python train.py --d_model=128 --n_head=4 --n_kv_head=4 --head_dim=32 --parallel_block=true --init_std_qkv=0.109 --init_std_o=0.0172 --lr=0.00976 --beta1=0.95 --lr_head=0.00872 --schedule="wsd" --decay_shape="linear" --final_lr_fraction=0.0 --dataset="wikipedia_en"
Each number is 50 + 15 x the weight over its row's rms, rounded and kept within 0 to 99. Layers, rows and columns count from 0. The size before them is the row's rms in percent of the matrix's.

# up: layer 16 MLP up, 512x128, rms 0.327, rows 29-55, columns 0-127
# down: layer 16 MLP down (transposed), 512x128, rms 0.264, rows 29-55, columns 0-127
up29 094:52 69 57 63 26 46 73 55 31 64 38 45 53 40 43 74 73 53 43 43 23 59 47 47 50 79 54 47 33 62 36 75 47 43 58 67 74 43 52 45 47 54 34 50 66 48 62 65 72 53 52 38 01 50 09 66 46 36 20 34 79 41 47 49 46 25 47 78 60 67 79 56 36 51 30 33 55 55 45 53 46 51 48 49 56 88 36 39 40 54 55 24 67 61 71 45 51 42 35 32 41 47 57 79 45 44 45 59 40 63 33 31 67 48 46 43 48 36 74 60 83 59 43 42 46 63 35 55
down29 095:50 33 63 66 71 73 32 46 45 43 73 34 33 73 46 41 58 34 73 36 79 33 36 57 48 36 37 66 47 30 44 33 59 48 50 32 38 78 64 54 38 69 68 74 43 37 60 61 42 63 52 42 26 43 78 39 87 86 57 56 14 43 63 63 40 50 68 36 31 41 38 33 38 41 61 87 44 51 59 29 67 51 59 40 44 41 49 65 52 43 54 57 23 37 37 49 47 49 58 47 46 57 41 42 56 67 42 56 50 47 53 36 20 49 49 86 47 51 58 58 12 58 68 68 39 35 51 36
up30 090:54 47 24 76 57 58 59 60 46 73 38 30 30 49 37 45 47 55 38 53 36 60 41 51 50 49 55 60 59 73 44 52 52 28 50 46 60 67 48 51 70 56 68 54 52 56 42 76 64 46 52 41 41 80 75 47 49 56 51 56 21 36 25 55 63 78 61 51 46 00 69 12 23 75 63 58 52 25 49 47 64 31 32 31 42 42 34 54 57 60 49 72 41 39 84 54 46 66 62 31 59 44 44 58 66 33 32 64 57 50 35 41 62 68 49 18 57 79 45 59 43 60 64 38 52 43 62 35
down30 080:20 51 49 39 33 44 40 50 71 49 40 78 78 28 83 57 47 18 46 41 63 43 52 12 50 44 66 46 46 57 51 76 53 67 52 85 41 46 53 56 28 38 32 38 26 27 55 27 57 70 49 41 60 69 43 48 35 49 48 40 48 79 59 49 61 35 71 47 52 63 30 40 00 52 17 46 60 52 26 62 37 50 75 49 49 59 29 42 46 41 48 39 51 29 59 53 67 67 58 50 53 43 47 50 45 63 56 44 29 53 42 56 64 41 64 51 42 25 56 39 44 31 49 58 78 30 42 48
up31 103:57 38 37 60 46 70 28 46 71 44 61 49 78 48 79 99 46 21 66 61 55 37 54 42 73 57 61 30 33 67 61 58 67 68 45 59 39 64 43 61 56 14 36 43 55 49 41 24 55 43 56 44 61 35 58 73 35 60 51 76 64 46 48 54 45 30 40 41 54 58 36 17 50 41 52 48 43 45 66 48 41 60 77 47 54 67 51 65 70 38 63 72 42 51 47 63 50 19 33 48 44 36 77 18 41 76 36 40 50 40 52 34 38 45 53 55 35 07 57 62 36 60 34 43 47 61 64 56
down31 106:53 41 56 51 43 32 58 56 34 39 37 69 42 53 64 30 37 53 53 24 66 37 27 36 82 50 57 57 39 78 72 42 63 47 57 42 34 63 19 15 40 60 84 47 41 26 47 43 40 42 27 58 37 31 20 36 55 31 51 46 54 57 30 55 70 37 68 56 45 61 61 72 83 48 31 55 47 56 52 35 60 32 58 50 83 42 59 73 44 38 43 53 54 57 45 51 56 51 40 79 61 32 43 61 39 40 28 57 36 20 48 56 48 30 65 43 47 65 39 25 95 57 44 40 60 44 45 58
up32 094:57 24 62 71 49 63 63 56 72 53 53 63 52 45 29 59 63 22 52 24 51 71 27 56 14 61 48 42 73 55 49 25 45 43 70 57 44 70 39 37 69 35 33 35 73 33 57 52 41 12 59 44 39 64 51 37 57 41 45 47 08 45 41 57 27 33 63 51 33 44 27 63 47 60 61 37 59 60 50 64 38 69 52 32 26 53 40 40 27 54 59 38 61 66 69 63 44 50 58 49 32 53 24 41 45 47 43 22 45 73 43 41 75 37 35 41 49 20 40 71 41 52 46 24 22 52 63 54
down32 080:66 63 55 33 29 36 71 43 46 50 27 74 55 54 67 27 31 31 47 67 48 10 32 29 42 35 38 54 39 55 63 41 64 48 41 37 29 50 51 40 53 45 51 56 70 61 39 55 31 47 26 40 61 31 52 39 60 45 49 74 35 41 52 26 58 44 52 49 89 62 48 67 62 38 52 35 68 50 65 53 32 42 54 42 49 57 48 62 62 55 32 13 45 27 41 40 37 48 49 85 61 46 63 69 64 54 96 63 62 78 28 71 43 68 58 52 18 59 47 50 35 34 65 48 64 38 68 61
up33 105:51 46 35 48 08 69 51 29 42 58 70 63 35 40 40 46 50 44 57 59 44 23 60 45 42 64 43 31 32 51 39 25 59 66 44 49 52 66 58 61 51 47 67 67 35 68 32 81 26 42 34 21 49 34 80 72 51 54 48 41 54 39 51 28 39 34 50 18 40 51 63 79 71 61 25 49 37 54 55 63 35 47 50 43 37 48 43 33 16 78 38 56 48 54 61 51 34 51 52 84 39 67 27 00 63 52 46 69 39 67 48 33 49 48 60 42 50 66 57 42 64 34 41 60 48 59 44 44
down33 099:39 57 67 58 67 34 50 65 25 54 56 35 59 45 56 70 42 49 33 26 61 58 40 62 37 38 22 61 57 52 65 64 51 53 43 44 53 15 18 69 54 59 61 43 45 43 44 64 32 40 59 60 47 31 57 55 51 41 38 24 35 32 45 71 38 71 33 51 54 54 31 51 73 52 52 56 65 38 57 15 39 62 62 74 35 73 23 69 61 53 39 45 52 69 46 54 43 75 56 45 72 31 21 82 69 33 33 38 64 61 50 41 60 49 41 42 55 40 66 37 55 56 07 54 53 13 34 32
up34 102:57 44 34 38 79 34 61 42 43 29 20 38 33 53 37 41 57 45 63 37 91 54 52 63 72 47 44 47 53 31 50 41 57 42 44 32 62 53 12 51 51 57 73 39 52 20 67 23 55 31 51 53 72 49 70 56 53 67 29 46 70 46 57 54 46 48 32 42 31 76 68 64 61 56 24 30 54 51 47 62 68 33 62 34 43 63 46 71 34 41 29 30 44 36 44 41 48 26 75 41 56 37 18 51 52 55 40 26 24 72 63 54 46 34 59 43 55 58 84 73 71 44 58 59 42 40 41 39
down34 108:32 64 60 49 55 61 21 39 42 67 39 56 29 58 62 47 32 57 47 47 35 68 42 51 60 47 47 98 80 23 64 41 68 45 44 34 48 28 61 44 42 56 64 48 83 45 46 48 52 54 84 74 55 34 43 41 77 49 67 46 41 75 46 26 34 46 46 50 44 59 54 51 73 43 72 58 66 19 44 31 45 34 73 52 64 47 55 46 57 47 48 28 45 65 43 33 36 67 44 45 54 44 26 74 40 57 75 67 37 23 54 47 49 63 35 31 91 26 56 53 53 49 73 43 57 41 58 72
up35 100:57 46 37 37 74 40 20 61 29 67 44 74 19 37 37 53 48 46 62 29 42 17 75 44 34 48 46 44 37 35 43 58 57 58 45 58 85 36 31 40 65 49 44 64 57 55 41 45 42 60 57 55 70 30 43 75 76 51 15 46 20 44 52 49 44 37 68 61 44 33 49 47 32 74 61 47 62 50 42 52 57 59 36 64 50 44 85 49 44 48 59 26 23 47 50 64 40 46 37 66 77 57 50 60 31 54 72 49 27 60 45 40 32 56 59 54 71 33 47 62 69 56 45 37 18 33 40 11
down35 102:43 79 40 44 34 55 69 52 58 63 51 61 51 43 33 74 17 42 36 46 69 43 36 62 54 60 51 56 59 61 32 64 44 46 36 25 68 40 47 52 43 47 47 42 47 54 49 61 52 73 77 41 61 56 15 33 57 68 70 47 45 51 44 60 30 38 96 34 70 51 68 25 43 58 49 51 35 44 51 34 57 45 48 64 46 55 50 39 49 60 82 26 64 66 61 51 80 38 44 40 39 37 50 51 66 75 74 30 24 50 67 85 66 55 52 55 34 76 42 50 50 18 47 15 38 63 36 61
up36 100:49 53 83 80 69 23 62 31 36 53 47 47 40 78 65 47 26 57 56 35 65 49 53 59 46 63 32 44 68 56 39 54 59 43 65 67 27 54 47 41 55 52 36 43 56 44 48 34 11 65 31 73 37 48 55 50 45 67 43 57 68 50 35 54 56 68 30 54 52 46 34 28 60 35 56 78 56 47 37 60 49 51 50 45 42 56 40 41 31 50 58 86 44 59 39 31 32 50 93 35 46 60 31 56 45 78 20 51 22 54 41 39 49 61 50 34 51 30 44 65 19 61 55 47 09 71 47 35
down36 098:60 29 70 68 42 39 79 58 32 63 61 34 31 86 27 24 32 18 21 55 49 55 47 45 33 44 71 34 50 54 66 50 51 58 47 50 45 46 70 65 71 62 44 35 48 67 56 60 55 51 59 62 65 34 28 45 44 46 35 42 65 49 18 53 48 39 29 32 39 54 74 46 47 47 64 55 60 23 35 38 65 75 39 60 64 47 40 63 54 48 47 54 42 41 58 41 60 34 76 87 31 62 71 55 62 79 47 26 60 25 48 58 54 76 22 71 65 46 63 66 43 50 68 57 37 34 61 40
up37 098:45 55 58 71 59 48 60 43 60 38 29 75 30 58 83 50 67 37 48 62 64 19 63 49 68 45 25 53 49 37 61 49 48 56 57 56 70 59 53 55 49 56 15 63 58 37 78 57 65 54 61 45 70 35 64 49 32 63 39 54 68 54 66 27 63 77 39 39 67 70 35 50 32 51 57 47 41 29 40 79 39 72 63 76 42 43 66 50 32 38 54 39 58 34 56 44 59 47 94 40 49 53 54 35 44 43 07 58 38 52 45 22 32 44 35 40 84 75 45 61 56 51 24 28 53 53 50 64
down37 094:48 34 57 55 34 47 71 35 51 78 51 67 40 52 50 45 54 68 22 61 70 38 66 61 34 61 71 25 33 48 39 41 57 51 57 59 47 32 57 51 59 63 54 44 66 50 46 62 52 51 44 48 63 43 50 44 06 57 42 51 41 46 24 31 62 36 19 60 31 57 49 75 26 31 63 69 47 42 54 69 43 43 38 62 45 36 14 52 60 49 71 43 93 45 70 47 63 45 55 60 40 63 49 39 48 59 87 76 27 79 45 61 74 48 48 36 80 45 68 65 60 58 35 34 73 35 37 38
up38 098:46 71 71 42 51 42 64 67 41 66 67 47 40 58 26 57 43 49 56 50 24 60 33 57 40 60 75 43 20 41 73 45 45 70 38 41 72 77 46 51 31 46 71 44 73 38 57 43 43 53 48 48 42 44 52 86 66 52 46 41 41 62 63 68 54 30 52 62 61 17 50 34 43 54 73 45 46 42 21 99 48 28 37 33 28 40 62 58 37 62 27 51 66 67 52 76 35 35 48 54 81 49 49 56 39 59 57 52 42 42 40 32 48 13 55 56 37 45 72 48 74 32 57 36 40 48 34 50
down38 097:67 62 66 46 62 51 45 38 59 84 52 39 57 70 61 55 27 56 62 37 28 62 76 65 50 34 42 41 30 45 73 39 37 63 54 63 47 69 24 61 52 35 29 52 64 51 38 41 54 39 61 54 30 53 50 33 17 63 79 34 55 66 61 51 60 44 41 46 32 33 52 56 63 20 57 50 57 50 52 57 55 65 54 74 56 52 44 32 30 77 73 52 70 56 54 64 46 44 71 20 67 57 46 26 02 54 69 58 25 83 67 39 62 65 51 66 46 46 44 48 50 52 65 63 45 30 20 38
up39 095:65 32 74 39 50 33 57 42 58 63 69 37 70 71 47 49 25 61 77 55 63 56 48 49 31 42 18 44 74 42 40 55 57 55 42 66 68 36 59 46 38 74 48 50 13 52 43 30 67 53 42 39 63 44 44 48 43 56 49 52 29 82 46 24 61 38 57 27 46 55 66 92 55 62 45 41 51 29 38 42 62 46 43 77 33 51 66 34 43 79 12 55 37 47 69 47 42 27 56 47 71 79 33 55 20 36 69 44 44 40 42 77 42 58 56 43 44 57 60 46 23 67 37 65 40 44 39 58
down39 097:77 36 50 60 41 26 80 62 55 45 61 61 22 28 66 80 78 57 66 50 55 46 45 73 46 64 39 63 57 62 42 52 48 54 58 20 44 41 37 43 50 32 24 47 57 65 30 68 73 31 30 64 55 68 36 42 59 43 37 52 36 44 54 74 27 47 74 52 31 32 59 49 53 35 73 80 31 67 49 32 30 54 48 75 52 46 63 42 43 79 44 33 39 30 41 42 22 31 47 45 53 61 33 54 50 46 80 40 45 29 48 54 75 29 60 54 47 33 66 50 60 29 77 50 42 69 58 48
up40 112:79 36 61 61 53 57 59 31 35 11 47 37 55 55 48 32 49 66 67 67 58 54 40 59 24 69 34 25 47 75 67 35 56 60 18 39 42 43 43 28 45 66 34 35 59 73 30 46 46 76 43 39 67 56 69 60 55 44 42 35 00 48 46 41 33 27 37 63 64 41 39 34 30 51 48 66 21 47 37 44 64 35 51 58 44 54 46 64 57 60 66 44 60 57 47 44 43 51 45 56 45 39 45 30 51 58 07 58 05 54 41 44 33 34 33 62 47 51 56 57 58 60 57 19 55 53 53 59
down40 108:49 57 81 35 51 36 38 61 49 43 71 76 40 53 67 43 65 47 50 40 63 33 35 42 24 41 38 45 54 43 39 84 49 64 42 58 16 58 45 62 51 66 55 59 46 53 67 66 32 51 60 39 74 31 18 59 55 38 61 45 73 51 59 60 56 72 35 42 53 37 37 82 30 48 73 43 55 41 43 38 69 60 49 26 51 51 36 35 66 58 23 28 42 47 55 58 63 53 48 63 26 64 20 43 61 32 63 36 65 64 63 24 62 56 46 21 44 57 32 15 75 48 54 45 61 78 73 68
up41 102:56 62 53 57 42 49 78 40 75 50 56 65 47 66 38 62 26 60 63 32 64 50 42 62 49 59 38 52 30 24 31 39 73 71 54 76 51 38 56 52 60 60 45 54 54 61 22 41 24 34 84 57 30 44 60 56 52 38 50 64 64 47 33 58 47 32 61 69 23 57 52 53 37 53 75 24 37 51 74 58 72 68 62 42 35 62 45 42 37 26 59 52 29 50 27 45 31 38 51 37 62 48 37 58 55 45 18 33 39 48 09 39 52 06 40 40 51 53 72 35 25 70 57 47 50 60 50 73
down41 102:67 18 68 56 54 31 76 46 65 62 74 64 53 39 52 61 61 58 44 26 47 43 44 46 50 46 49 59 56 27 41 18 27 25 40 62 49 56 46 69 49 30 63 50 34 52 43 53 67 31 80 71 46 35 29 26 48 46 42 35 29 37 67 51 19 51 60 71 42 53 59 65 23 49 58 17 56 43 39 50 54 53 68 53 53 68 51 70 69 40 75 52 55 75 50 52 61 51 47 53 29 43 42 57 57 44 24 66 67 11 42 46 22 64 38 35 47 71 34 38 15 50 49 78 43 42 59 54
up42 091:40 49 82 73 47 56 62 60 44 34 52 60 52 34 75 71 50 46 48 69 39 49 56 43 32 50 48 18 29 47 35 40 63 39 61 73 48 17 52 25 43 69 46 54 64 33 70 71 46 33 57 52 37 62 53 36 36 42 54 51 26 58 72 44 59 44 29 72 46 64 53 61 59 37 57 53 49 73 46 36 61 39 45 37 34 49 47 27 36 32 17 45 85 07 39 49 31 81 34 37 42 11 53 58 48 51 40 35 87 59 50 47 45 73 64 45 52 65 69 59 61 38 39 40 41 50 55 46
down42 088:38 64 47 58 59 52 35 30 38 55 31 58 73 66 51 45 36 60 25 34 60 45 50 55 51 67 50 53 40 48 61 43 42 55 57 41 56 58 57 60 28 55 36 38 54 43 45 58 45 55 63 30 73 53 40 51 00 31 49 52 56 74 39 72 49 75 58 28 39 75 61 27 58 64 45 53 66 70 55 54 38 74 36 77 65 31 72 56 47 50 78 44 42 60 48 61 61 50 59 71 70 57 54 42 34 56 48 18 08 72 52 70 29 36 36 66 47 40 56 36 51 59 35 49 51 49 39 47
up43 099:33 57 54 52 57 77 40 43 48 69 55 51 46 72 40 55 79 45 53 64 41 56 63 47 48 40 35 08 50 71 29 61 75 37 27 26 68 55 85 57 63 59 60 60 36 28 53 49 08 56 41 36 63 52 57 34 41 65 44 64 68 39 48 38 21 42 34 35 52 16 48 35 40 33 41 39 42 35 63 49 59 60 18 63 49 38 61 84 43 68 69 57 39 35 61 55 64 51 39 41 45 69 53 54 50 35 34 67 57 32 38 57 62 78 37 44 48 50 59 61 47 32 58 53 12 51 71 55
down43 103:78 54 21 37 43 31 38 44 49 61 51 63 68 29 62 41 54 48 26 60 66 28 29 48 28 50 55 41 51 59 88 53 42 25 49 64 46 45 51 49 58 39 26 28 55 60 38 21 55 55 38 66 63 26 55 66 37 36 50 81 58 74 14 35 52 47 53 62 38 47 68 62 71 50 53 37 72 45 50 37 77 57 62 63 45 46 53 36 62 74 54 45 49 44 18 70 73 51 46 77 26 39 61 57 64 53 43 33 56 54 56 43 37 37 51 86 41 53 58 39 51 85 59 47 33 26 64 38
up44 100:72 50 46 57 35 62 49 46 41 43 39 79 70 29 48 15 62 06 67 54 34 70 46 60 42 50 66 75 46 47 24 49 34 68 32 62 47 22 25 43 67 49 28 41 52 55 45 75 41 50 57 22 63 39 52 48 43 59 36 45 52 22 11 68 23 61 70 68 57 72 53 57 56 61 60 51 68 32 49 58 50 81 70 50 42 65 51 47 63 42 44 32 28 37 21 46 44 48 19 61 31 57 63 40 56 52 58 40 51 46 45 65 37 33 55 37 41 41 40 55 42 31 34 35 46 49 51 78
down44 104:41 67 49 54 61 48 48 39 65 80 72 68 66 73 61 52 46 32 63 61 68 57 69 58 56 42 72 68 25 47 56 45 55 63 63 69 64 48 48 50 47 32 66 37 77 51 80 15 53 39 67 63 47 41 28 22 38 70 53 37 22 50 61 60 61 51 43 46 46 45 53 43 34 37 31 44 55 25 40 48 65 73 56 71 61 52 49 42 56 09 46 43 47 40 22 48 33 39 54 56 56 24 68 43 55 52 34 27 69 35 34 60 62 56 61 38 07 33 42 67 51 38 56 30 74 45 29 36
up45 089:46 55 23 47 38 33 41 61 47 50 46 55 29 54 58 39 53 55 94 56 58 58 50 78 43 44 32 55 61 63 31 46 44 41 62 60 64 72 38 53 34 54 38 57 35 53 63 58 71 51 58 59 41 36 37 68 32 71 49 77 67 38 50 38 46 35 55 70 33 53 48 82 70 52 64 50 36 41 42 50 33 59 70 71 49 65 66 48 30 61 31 39 40 65 63 70 67 35 64 63 67 58 40 81 55 02 35 42 52 40 37 75 55 55 37 46 99 39 71 49 31 55 37 46 51 53 42 39
down45 087:69 48 48 38 60 56 33 43 60 71 48 50 38 54 62 77 59 48 39 44 34 42 39 49 45 40 43 72 52 43 32 26 52 65 60 46 41 27 55 71 58 58 60 41 59 76 49 39 42 40 63 62 81 61 34 38 25 19 50 89 18 63 53 66 76 75 53 47 47 29 39 60 58 40 53 30 16 71 23 45 63 41 19 43 52 30 61 46 55 88 52 50 48 55 18 19 49 42 55 34 46 46 41 52 45 21 52 44 56 41 56 47 57 56 43 71 45 26 73 51 49 50 43 78 49 36 36 36
up46 116:59 39 58 37 64 25 51 57 44 67 09 55 35 42 28 73 30 52 39 37 62 54 77 69 23 37 37 21 36 43 53 62 51 66 20 54 50 44 38 41 43 47 35 47 71 36 34 46 31 44 51 51 50 59 48 57 78 48 36 54 25 47 25 32 22 56 39 43 69 68 53 29 24 20 30 55 46 51 64 74 48 50 60 54 43 61 69 67 25 42 50 45 44 62 52 65 71 67 59 49 62 22 50 61 63 47 74 34 51 48 52 57 65 53 41 65 54 48 58 59 34 67 21 43 32 52 52 08
down46 133:55 58 46 29 58 33 30 62 51 67 42 67 25 37 28 71 55 63 23 60 55 26 53 44 42 20 51 43 50 70 50 54 80 72 41 56 48 41 31 42 22 52 42 39 50 15 54 63 29 29 87 63 50 54 41 43 74 62 76 59 23 44 40 47 68 50 39 48 76 62 72 37 56 40 47 54 46 38 61 52 47 48 25 92 32 68 40 52 40 57 51 32 55 55 42 61 35 57 25 70 49 47 41 71 58 54 70 29 49 32 42 56 61 41 48 77 59 76 75 64 52 31 49 42 53 46 62 58
up47 104:43 67 55 72 34 43 53 58 44 39 73 41 67 55 48 54 68 63 50 44 46 52 58 51 05 53 61 54 68 63 33 43 61 60 68 30 41 32 50 47 73 54 55 06 38 69 44 36 36 35 38 24 44 34 63 47 70 55 50 38 34 49 45 37 67 46 61 74 39 32 37 46 60 38 43 49 51 53 35 76 32 36 42 35 23 14 57 50 74 53 57 60 51 48 51 54 30 96 74 62 69 27 49 29 33 51 39 40 55 66 61 42 48 64 46 51 78 65 29 26 49 46 42 66 49 77 60 50
down47 105:38 65 53 25 62 61 31 61 44 77 66 47 60 46 34 48 53 42 36 63 71 55 45 59 65 40 56 39 30 62 36 57 34 46 39 15 57 45 42 79 41 72 60 53 60 41 59 71 31 46 32 53 10 61 60 49 28 63 73 68 37 54 49 54 42 37 36 52 34 67 47 44 68 33 49 59 60 70 71 26 47 51 50 61 65 54 39 13 50 24 44 51 59 84 38 29 54 78 57 47 29 88 42 64 37 50 84 74 40 66 51 33 28 62 39 51 54 66 63 29 50 55 47 42 43 56 40 38
up48 096:46 79 61 72 40 45 59 57 62 29 63 64 53 39 51 29 58 67 33 32 60 44 74 21 40 53 68 52 47 29 57 51 55 41 61 58 53 17 58 32 70 68 40 33 52 27 50 39 54 39 44 51 54 24 70 61 41 68 47 47 47 67 23 44 49 55 41 43 57 60 52 35 50 36 60 81 46 40 62 48 39 41 45 33 63 56 39 35 81 62 73 40 57 50 46 17 60 50 54 81 59 60 28 51 51 33 37 56 75 23 32 24 53 50 17 47 51 36 43 63 73 55 25 65 49 54 70 07
down48 099:57 36 45 26 52 66 61 40 40 58 37 37 30 64 44 56 53 62 53 59 36 55 28 62 64 56 54 28 43 36 61 46 44 66 38 31 51 49 43 81 65 39 41 40 84 78 59 52 45 51 51 63 56 50 61 48 00 31 41 64 55 55 68 45 39 42 54 60 63 65 44 78 37 52 46 35 53 40 47 57 23 62 55 55 19 50 62 82 45 68 44 45 58 33 27 87 60 57 69 45 66 33 66 36 57 47 47 58 52 44 45 40 43 47 47 56 63 28 63 50 24 23 67 56 18 48 36 86
up49 103:75 64 67 42 53 37 49 42 84 64 52 61 61 74 42 31 66 61 32 31 50 48 38 37 54 38 70 51 42 31 36 72 75 21 28 51 37 40 35 28 47 60 52 51 57 52 70 68 47 38 43 68 43 43 62 57 46 80 62 28 37 34 49 50 00 68 62 44 42 47 48 44 56 50 43 57 54 57 42 53 13 58 41 48 60 61 54 46 46 65 69 34 57 32 57 52 30 51 49 41 41 76 78 49 60 29 67 40 48 50 42 12 35 64 57 33 56 44 34 44 63 70 44 73 53 61 30 46
down49 102:37 44 26 62 54 52 42 63 44 72 48 45 68 04 75 41 77 35 55 56 32 58 28 11 57 78 43 55 53 45 62 70 26 74 54 55 62 55 59 49 59 58 37 48 55 60 30 29 48 41 38 68 51 79 57 53 74 39 50 71 62 52 65 53 53 42 56 63 65 37 53 53 60 21 32 38 45 16 42 55 48 72 30 39 46 40 31 57 50 41 58 74 29 34 60 57 52 43 23 62 50 57 47 76 65 61 54 41 55 46 51 77 48 56 29 42 36 70 44 39 24 20 59 37 43 78 46 61
up50 096:42 53 62 58 16 59 55 51 38 47 51 64 32 57 66 39 30 38 72 48 59 41 35 63 46 64 50 68 42 52 21 51 46 42 68 56 69 48 45 43 43 45 49 51 44 47 76 54 74 38 58 38 69 51 69 71 62 44 16 58 61 44 49 55 50 35 55 78 78 35 92 47 46 51 60 30 78 37 58 37 55 38 57 59 39 51 33 57 49 44 40 36 62 56 74 38 59 47 49 50 52 54 99 46 78 39 63 78 72 53 71 36 36 56 03 39 49 64 36 19 63 70 58 51 50 58 47 61
down50 095:36 52 67 67 68 28 49 27 47 55 69 49 63 86 33 53 53 71 13 71 67 81 35 48 59 58 42 46 29 29 82 25 38 49 62 62 17 62 62 45 46 50 45 50 55 59 46 56 43 38 37 57 57 58 51 31 76 38 60 60 52 58 83 66 61 38 58 07 49 44 39 25 58 62 62 47 37 76 78 50 41 35 47 48 57 60 48 48 48 47 48 68 46 55 49 47 58 62 71 32 50 48 59 39 55 40 63 38 41 30 20 27 38 54 59 60 41 36 58 56 43 42 53 64 34 32 89 62
up51 097:22 55 43 51 47 65 58 70 62 56 63 30 29 53 53 44 53 26 84 40 48 18 48 67 65 45 46 60 63 37 51 59 71 59 43 41 25 53 38 46 37 34 44 51 25 42 44 63 36 27 32 24 37 48 39 68 55 49 58 50 41 32 53 53 38 39 60 57 85 76 30 60 58 61 58 64 35 39 60 25 73 61 33 53 29 61 65 24 41 72 61 56 49 68 30 64 53 79 50 24 52 71 45 60 65 25 27 44 50 32 26 58 78 60 48 41 53 31 46 62 32 50 57 28 43 81 57 36
down51 102:71 61 45 31 68 51 49 55 68 48 63 83 11 47 41 50 28 58 63 61 54 50 60 56 42 42 62 48 28 58 58 46 29 57 45 60 31 57 35 28 76 45 45 53 64 68 72 47 42 39 49 69 72 40 53 58 35 77 31 66 60 56 53 55 52 47 30 41 21 51 52 51 55 53 35 62 37 58 46 45 77 50 53 48 54 04 47 63 48 86 62 25 46 15 68 43 47 62 48 70 43 47 65 40 53 41 59 25 53 39 25 44 60 18 25 53 53 61 44 83 76 37 65 64 48 65 54 61
up52 101:73 47 45 51 30 16 26 29 41 54 33 57 73 57 49 46 42 47 46 56 16 43 53 64 59 69 75 57 45 42 69 56 53 52 18 33 52 48 61 51 72 53 66 65 66 25 73 54 56 82 55 37 52 23 34 58 45 48 24 42 51 38 32 39 20 55 58 64 33 48 41 80 50 53 47 38 46 55 61 59 40 44 51 41 42 29 42 54 65 22 42 28 65 35 48 73 38 57 49 47 49 54 68 49 25 51 43 19 36 68 49 77 60 36 57 76 45 44 41 77 76 49 34 29 72 68 58 64
down52 110:46 45 60 72 59 48 45 48 25 51 30 33 52 46 38 60 67 55 58 90 42 73 57 30 59 53 86 46 67 50 54 62 71 38 74 34 51 32 35 57 46 27 43 19 64 38 59 38 43 55 54 46 62 81 34 51 80 37 61 24 76 69 65 55 56 27 32 57 57 55 18 51 48 40 72 66 18 46 81 43 49 60 69 38 58 50 49 40 69 55 56 60 51 61 53 42 40 38 56 40 34 47 45 46 65 38 42 51 34 23 47 52 42 59 48 44 69 22 32 54 31 45 39 67 60 37 87 36
up53 088:33 59 28 47 63 73 25 50 46 70 64 79 46 47 64 54 68 51 38 66 78 77 67 53 59 80 55 47 87 32 65 61 69 35 52 59 63 67 50 42 70 61 52 63 64 67 81 47 68 53 26 72 54 46 57 44 37 47 43 50 51 52 48 25 33 34 36 53 27 50 52 34 34 53 27 69 41 34 71 31 46 20 68 63 50 36 42 48 42 42 57 34 28 46 57 37 44 70 42 59 44 62 53 55 82 70 30 53 82 40 27 43 53 62 55 17 49 38 34 56 35 54 29 57 43 59 57 52
down53 091:67 67 64 40 57 49 52 46 65 19 62 34 47 60 35 51 57 64 62 65 36 41 45 56 69 51 19 30 38 22 58 55 57 60 49 32 53 41 58 41 75 56 58 43 29 48 40 79 23 57 38 28 74 60 71 39 14 69 48 26 37 52 74 43 57 51 41 53 42 52 57 49 31 39 48 63 53 52 46 58 34 57 17 55 26 37 52 44 61 77 57 68 53 45 38 48 43 87 58 60 59 47 59 70 38 43 49 56 81 47 82 41 72 13 66 62 51 55 51 44 62 12 69 43 52 43 56 38
up54 107:55 42 59 59 58 27 56 39 54 10 49 67 60 37 49 73 28 43 33 30 75 25 63 46 46 33 72 54 59 53 57 38 28 35 27 50 64 61 63 12 43 64 43 51 34 40 26 43 67 51 49 45 44 44 63 30 50 83 53 62 49 39 40 52 67 19 44 48 37 45 55 66 45 68 41 51 39 62 47 43 47 30 51 54 42 45 51 73 34 49 43 48 68 39 55 26 54 63 46 60 75 39 51 24 48 51 39 51 20 20 73 74 44 70 75 41 44 98 53 58 70 26 47 54 55 42 62 37
down54 108:35 53 35 40 55 39 56 47 52 44 56 38 33 22 46 67 59 39 57 32 69 39 61 66 59 52 46 47 49 38 52 47 69 52 82 56 38 48 37 27 29 63 71 57 51 19 54 19 40 48 64 20 48 51 07 47 49 25 57 27 62 65 55 79 63 52 52 38 38 40 54 46 72 34 50 49 59 63 61 54 39 47 67 40 53 54 67 48 73 30 45 46 45 38 01 67 41 85 44 54 66 75 53 53 37 44 63 51 54 43 71 28 64 61 57 39 53 35 33 75 39 34 69 84 62 54 36 40
up55 104:60 45 48 42 60 52 33 29 51 60 62 43 35 24 62 35 52 53 27 36 87 69 35 43 71 59 82 54 43 40 45 36 68 63 44 44 34 54 54 57 45 52 33 34 35 21 41 46 32 53 58 39 57 52 39 42 56 54 57 84 50 55 51 48 13 64 26 47 47 49 61 96 22 44 45 51 58 44 57 27 53 48 46 67 43 60 57 15 41 25 46 35 72 49 54 76 33 47 31 61 62 62 78 55 52 63 70 59 36 36 70 50 44 64 57 37 67 40 49 55 77 26 36 18 43 64 52 64
down55 099:40 40 26 62 51 63 55 47 46 32 47 63 64 28 34 66 45 50 52 74 29 62 46 53 59 61 58 55 69 78 45 43 27 52 37 60 60 50 53 77 63 47 51 56 57 58 53 60 46 45 51 18 30 45 34 40 52 42 21 32 46 48 31 59 81 19 58 49 73 51 55 48 57 36 71 27 61 47 54 48 28 74 49 25 57 50 44 76 65 47 26 54 22 19 58 79 61 67 61 42 51 49 27 50 61 70 45 30 63 73 42 24 31 48 13 76 74 40 46 47 32 63 55 60 72 64 55 58